Part of a small language model's weights.
Size: 9 layers, width 128, MLP 512 tanh GELU.
Architecture: LayerNorm before each block, learned positions, biases, tied embeddings.
Training: a variant of Adam for these matrices, 124M tokens, 7563 steps.
Each number is 128 + 32 x the weight over its row's rms, rounded and kept within 0 to 255. Layers, rows and columns count from 0. The size above them is the row's rms in percent of the matrix's.

# layer 5 MLP down (transposed), 512x128, rms 0.125, rows 139-163, columns 64-127
size [ 74 106  93 111  86 106 107  97 103  99 108 100  86  92  99  77  91  96  76  84  91 105  80  96 103]
[[124 121 151  83 119 184 151 165 150 142  89 133 169 136 141 104 141 159 101  93 168 140  49 135 142 103  93 130 148 130 109 174 181 150 142 153 179 103 147  83 157  83 145  59 120  73 168 131 118  92 119 110 109 131 183 113  87  92 135  80 163  97 136 122]
 [134  97 199 107 156 143  98 125  32 121 133 108 125 119 111 133 114  92  87 125 115 179 132 133 127 102 123 150 127 155 136 100 110 206 107 152 134  66 130  88 106 186  62 123 118 152 132  96 117  76 119 139 155  86 117 121  70 125 218 138  94  75 137 121]
 [144 145  86 118 132 152 169 175 159 134 174 152 174  76 121 107 129 122 141 157  82 141 115 120  76  96 173 151 111 152 123 119 159 159 158 122 104 143 119  70  82  97 102  86 153 129 127 128 137  61  61 133 139 104 180 132 102 136 132 100 171  80 167  92]
 [144 110 175 128 156 150  96 129 139 170  93  99 136  96 164 110 146 125 118 111 109 124 121 126 143 138  94 110  96 144 145 115 157 118 133 122 140 139 115 180 135  74  97 116  68  75 147 141 139  95 170 153 132 121 127 192 192 117  91 147 163  66 116 147]
 [119 111 152 160 113 132 106 120  99 207 138 167 100 135 114 105  64 144  86 196 134 138 153 108 177 152 103 129 204 110 127 123 119 131  55 135 119 109 118  59 117  86  95 164 147 134 117  75 140 150  88 123 106 175 168 119  99 123 125 141 149 130 182 137]
 [129 111  85 156 117 103  86 121 151 160 102 157 122 109 125  97 139 172 112 120 170 156 108  98 194 124 138 130  83 157 140 162  96 107 104 128  89 177 162  76  98  89 172 172 132  69 142  29 102 112 161 101 145 143 165 136 156 174  90 106 155 158 112 144]
 [190 107 117 112 172 170  83 123 131 198  71 176 130 101 126 146  81 139 126 102 162 111 150  16 141 145  66 114  71 102 131 115 118 140  94  91 130 128 129 146  92  81 171 128  87 142 142 170  96 161 132 130 120 162 137 210  72 163  93  90 162 101 115 128]
 [156 126 123 162 116 162  71 153 173 144 149 117  84  92  33 123 144 108  98 166 120 151  92 182 130 135 143 141 132 178 139 162 151 154  76  87 141 110 156 110 149 166  78 135 129 119 126  85 120 155 153 119 120 137 111 132  68  89 121 108  43 130 128  86]
 [141 151 122  99  88 154  98 101 112 154 137 117 121 172 153 172 135 134 104 115 154 128 119 110 108 150  79 134 139 136 120 104  90 138 168 145 125 103 109 134 136 253 111 130 145 118 119 113  91  89 135  96 119 154  94  45 126 117 137 118 130 120 138 172]
 [122 111  87 157 104 149 152  99 126 157 162 174 182 122 147 173  98 140 143 208 181  89 143 142 106 128 143 127 180  96 121 116 113 116  82 141 106  88 104  98 146 137 157 122 164 138 153  66  56 136 106  97 121 131 160 125 120 130 177 155 144 168 162 128]
 [114 110  89 150 148  76 151 137 156 153 140 155 143 161  86 122  98 134 122 109 154  96 117 128 140 184 124 167 170  96 101 133  83 125 193 144  92 132  78  73  92 157 122 154 199 145 131 121 114 153  77 127 138  98 178 173 115 120 163 170  90  81 139 147]
 [157 135 141 134 107 129 132 119  88 212  55 124 155 113 168 117  74 132 148 113  99  79 114 131  83  80 118 123 140 175  94 124 112  94  73 168 111 197  60 144 145 153 129 139 146 142 175 145  51 143 152 116 155 153  81 174 106 132 128 136 209  97 143 128]
 [114 128 171  85 119 145 169 151 136  36 140  99 150 103 152 111 117 108 142 129  99 100 103 124 135  84 176 101 165 153  82 152 141 136  71 120 127 176 118 141  44 213 119  59 167 102  82 168 139 144 159 168 102 122 103 112  94 164 147 148 138 137  70 136]
 [102 138 156 117 175 142 128 150  89 130 152 148 134 152 135 129 117 135 102 170 192  87 114  75 147 128  69 130 120 114 130 128 177 201 155 116 159 109 123  56  56 134  99 112 187 117 205 105  84 151 173 169 177  79  93 136 127 134 113  89 114 143 112  78]
 [169 118  90 128 134 131 162 177  75  50 158 170  84 115  82  92 120 129  75 141 126 167 144 101 153 124 195  88 125 202 123 120 171  57  76 141  97  93 135 143 151 216 116 177 139  83  52 149 186 163 124 122 125 165 145 116  97 153 144 121 135 119 144 154]
 [133 105 101 109 133 142 141 135 128 114  91 109 112 191  95 130 146  99 168  56 159 134 166 146 156 135 136 101 171 138 154  96  72 139 161 141 115 108 168  93 112 109 113 140  81 136  66 140 140 156 122 128 103 106  61 226 165 137 115 152 140 125 166 117]
 [113 156  91 175 111  82 146 120 152 111 125 127  96 193 174 156 192 129 100 152 144  85 129 137 135  93  77 145 115 111  60 105  80 115 160 126 105 127 154 137 109 173 152 193  62 109 145  84 148 125 103 132 180 131 118 146 149 146  90 140 186 171  79 174]
 [119 157 111  92 150 151 123 156 147 113 159 106 129 126 109 162 150 100 130 181  82 171 146 123 124 134 127 147 154 121 112 125 106 151 168 155 106 101  80 109 101  87  91  76 165  92 104 131  94 147  92 124 143  74 146 190 148 107 208 118 189  94  76 117]
 [101 108  85 121 135 174 104 108 148 175 130 158 166 126 161 115 100 122 126 114 141 106   8 118 115 159 120 159 163 146 156 136  93 109 206 120 145 135 100 121 132  71 121 118  94 197 158 135 126 134 113  55 139  98 135  87 157 104 115 143 217  81 177 124]
 [118  60 103 142 130 142 128 103  92 188 154 115 208 165 167 122 125 141  85 159  84 129 107 160 132 141 142 139  86 128 107 127 151  74 178  95 111 161  62  84 145  95 129 106 180 124 129 118 122 133 151 114 152 136 106 129 110 122 146 139 138 129 222 118]
 [108  74 159 134 139 181 145 161  67 100  88 130  85 176 152 119 109 127 113 146 139 111  82  95 154 159 125 115 103 104  64 163 137 180 150 154 102 162 129  91 130 141  74 151 147 170 125 111 103 113 141 118 135 143 107 127  76  94 119 124  92 108  61 137]
 [108 152 149 135 127  76 106 168 115  98 139 124 181 160 144 149 160 111 170  86 107 149 123 131 113 113 148 117 144 140 121 204 135 188 110 123  88 100 172 135  82 146 156 140 109  76 125 106 130  97 125 115 155 123  97 163 151 109 119  53 138 132 103  99]
 [121 167 150 108 131 121 114 126 117  92 128  98 147  82 114  82 155  53  56 111 121 108 102 141 155 132 141 131 119 145 155 132 139 147 112 168 139 135 125 224 150 123 143 136 104 112 129  97 133 145  89 129  91  94  99 111 118 132 152 158 142 167 122  78]
 [120 140 104 124 171 114 180 111 126 158 147 149 120 128 135 161  83 189 123 135 178 104 153 145 109 101 136  99 138 125 172 108 166  47  92 135 162 120 133 100 155  20 206 125  98 129  44  81 136 140 178 133 109 107 172  89 151 130 120 117  79 166 139 113]
 [145 126 112 119 124 107 110 141 106 178 150 199 153 105  99 139  53 173  78 138 167 133 154  57 152 116  78 140 127 151 179 105  97 191 138  99 116  92  46  95 148 132 109 124 142 153  97 208 113 110 142 171 146 119 131 122 117 119  80 124 118 119 133 126]]
# layer 5 MLP up, 512x128, rms 0.128, rows 140-163, columns 64-127
size [100  98 106  92 110 104  97  90 103 100 106  91 102  99  78  95  99  73  90  91  97  88  92 107]
[[108 150 109 151 171 113  74 123  63 107 126 150 115 110 117  74 143 140 148 105 120 144 119 134 134  70 140 116 195 112 102 147 101 119 170 137  85 150 206 137 137 146 132 128 115  85 106 129 152  89  65 104 124 150 116  79  71 165 134  83  74 179 139 164]
 [125  89 142 122 106 110 175  88  98 153 116 115 116  57 131 123 109 140 132  66 164 160 130 140 200 123 132  64 173 185 139 150 145 115 126 192 154 124 144 151 113 117 129 183 138  82 124 111 122 108 170  98 120 118 175 114 147  81 139  61 134 167 130 187]
 [124 114  96  99  77 187 105 127 175 181  82  89 152 102 128 199 105 109  66  71  86 133 170  81 142 109  62 175  95 168 128 146  90 106 139 194 106 165 110 110 106 123 127  72 171 116 169 110 156 117 172 113 128 118 129 110 113  84 123 123 129 145 145 128]
 [110 128 127  97  99 173 101  77 191  92 120 113 163 173 191 120  94 134 117 117  70  73 137 132 115 122 124 114 163  77 104 139 138 115 110 118  97 185 136 157 186 119 162  76  98 148 135 104 161 100 174 135 101 142  97 128 143 119 175 135 151 158 135 135]
 [142 188 115 174 140  95 142 107 133 118  45 119 145 160 153 108 122 127 178 161 139 149 161 155 146 112 129 117 173 173 168 129 121  96 153  97 157 103 137 168 138  80 122 160 105  79 191 143 118  81 104 128  77 141 137 134 136  64 127 107 136 139  71 136]
 [172 109  81 103  89 186 132 124 137 119 157 161 106 136 135 173 106 104 173  98 119 121 121  84 159  84 134 188 122 122 115 153 182 211 191 136 145 102  70  97 114 121 100  72 109 140 164 132 182  79 121 124  79 135 122 137 139 170 142 129 147 214  88 103]
 [182 149  91  80  88 125 154 138 137 119 126 126 127 134 190  64 142 157 152  67  96  75 168 153  97  83 167 107 147  72 168 178 101 148 122 142 110 128 187 182 117 123 144 127 101 142 108 164 129 121  64  88  99 143 126 118  99 149 228 163 150 133 127 152]
 [148 103  79 106 145 183 134 147 131 130 133 158  93 168 159 178 208 141 118 135 126  83 108  89 114 140  88 110 118 123 117 148 130 200 125  94 154 149 116 182 124 157  95 110 155 152 131 131 102 103 156  62  54 137 157  79 139 111  96 145 117 138 138 169]
 [131 130 143 110 101 111 114  86 112  89 112 130  73 180 150  95 150 138 153  85 132 126 168 127 191  71 148 118  86 125 118 176 158 144 134 138 151 143 153 142 157 130 135 111 124  85 122 156  72 135 112 148 114 123 186 121 179 140  91 103 118 164  71 145]
 [160  90 127 143 145  81 113 136 104  98  86 108  87 136 177 112 128 125 121  70 116 117 125 158  94 115 145 140 102  61 169 190 129 191 108 100 128 145 149 189 121 149 177  92  76 117 121 113 134 112 122 124 120  72 117  99 171 116 106 119 169 150  94  33]
 [136 162 153 141 144 138 113  98 159 121 156 155 141 172 126 161 176 137 137 122 125 126 133 140 142 104 129 137  74 120 161 106  88 114 105 123 152  70 158  94 133 121  53 107  91 150 121 204 195  96  72 153 104 197 175 106 101 101  88  81  75 140  85  70]
 [142 132  78 127  86 124 103  80 127 105 154 102 120 156 116 160 100 116 110 147 107 108 117 114 140  99 135  94 180  96 147 178  89  69 138 130 151  81 184 139 182 149 143 139 120 151 104 114 157 110  78 108 133 132 106 114 100 120  86 116 137 114 220 111]
 [115 163 126 137 114  76 175  84 155 192 140  94 146 124 103 127 153 184 126 128 111 124 118 122 120 108  89  94 171 110 161 100  72 174 186 177 116 168 108 131 114  76 165 166  73 110 113 150  76 119 116 128 121 145 152  79 148 123  87 172 138 172 134 170]
 [138  90 179  94 163 137  93  65 171 106  97 140 140 210 154 126 176 124 125  79 144 141 173 109  96 145  82 106  76 176  98 161  86  86 134 107  94 112 163 146 105 142 170 113 145 150 108 154 141  73 121 169 102 102 124  68 150 155  78 118  55 128 116 164]
 [162 124  74 121 111 192 127  69 119 108  60  99 165 110 143 141  92  93 185  73 133 132 192 122 145 111 136 130 119 126 165  93 128 128 138  83  90 117 138 124 153 118 140  81  96 106 159 101 126  92  21  94 165 146 132 121 170  93 120 177 138 175 122  99]
 [136 118 164 132  80  99  91 121 134 157  85  93  67 117 122 150 103  99 116  98 140 161 169 156 193 143 121 104 162 150 119 148 110 169 123 118 150 124 115 136 125 115 155  64  73 102 135 196  77 144 119 125 106 161 111  95 171 115  87 151  84 112 122 115]
 [136 128 143  92 113 106 192  59 145 138  95 162 127 145 153 106 127 103 163  75 103 148 112 143 124 127  92 132  85  74 103 112 118 105  98 104 149 155 132  86 154 113 122 105 122 144 190 132  90 104 186 112 141 120 160 132  94  93 128 170 109 140  79  16]
 [120 176 150 118 123 124 192  54 119  77  98 115 149 177  60 144 128 110 133 119 119 184 111 173 111 125 152 145 133 147  60  96 119 140  81 100 119  95 143 149 140 173 120 168 106  90 119 147 152  81 150  63  96 126 204  97 101 119  94 141  85 160  85  89]
 [175 170 123  95 107 109 202  81 134 123 126 115 132 113 146 112 135 133 121  97 105 201 145  95 157  90 150  97 139 139 119 120  92 130  89 177 127  95 151 119  94 170  61 142  80 101 147 163 131 110 111 142 115 152 152 120 139 107 103 127 100 137  85 104]
 [161 226  72 112 144  95 127 124 158 120 146 127 139  91 135 118 131 106 181 112 182 102 138 164 195 122  98 122 144 176 157 118  81 131 180  70 122 144 177 157 161  93 139 116 113 108 162 141 151 147  76 111 107 121 176 110 118 122 165 105 157 130 147  56]
 [124  90 166 131 123  74 106  94  96 143  75 115 174 153 113 104 139  88 154 106 122 122 168 126 115 111 113  89 116  79 114 112 119 153 158 136 116 145 185 139 100  82 124 118 115 155 193 163 108  54 145 189 137  92  93 104 124 117 150 134 114 196 105 130]
 [141  96 174 103 153 140 204 150 152 166 110 217 136  92 155  88 139 103  87 113 103 127 154 147 120 108  96  55 187  93 173 142 144 138 119 123  66 118  80 159 139 107  68 154  87 158 195  95 127  79 164  83 148 133 106 104 157  90 157 125 117 180  97 162]
 [155 132 203  94 124 143 139 102 189 143 164 151 111  94 130 113 156 124 142 108 137 100 118 139 187 127 102 121 196 144 150 146 103  94 143  79 106 127 165 139 121 121 110 137 113 191 115 165 148  59 102 168 114  94  66  83 132 144  97  31 112 144 160  78]
 [157 156 121 145 102 168 169 114 128 142 135  86 140 158 149 124 112 152 129 140 189  81 147  80  67 133 102 117 147  89 131 141 115 116 167 134  94 168 104 129  77  89 144  90 119 153 176 132 169 135  93 147 133 184 151 120 125  44 125 136 157 156 163 132]]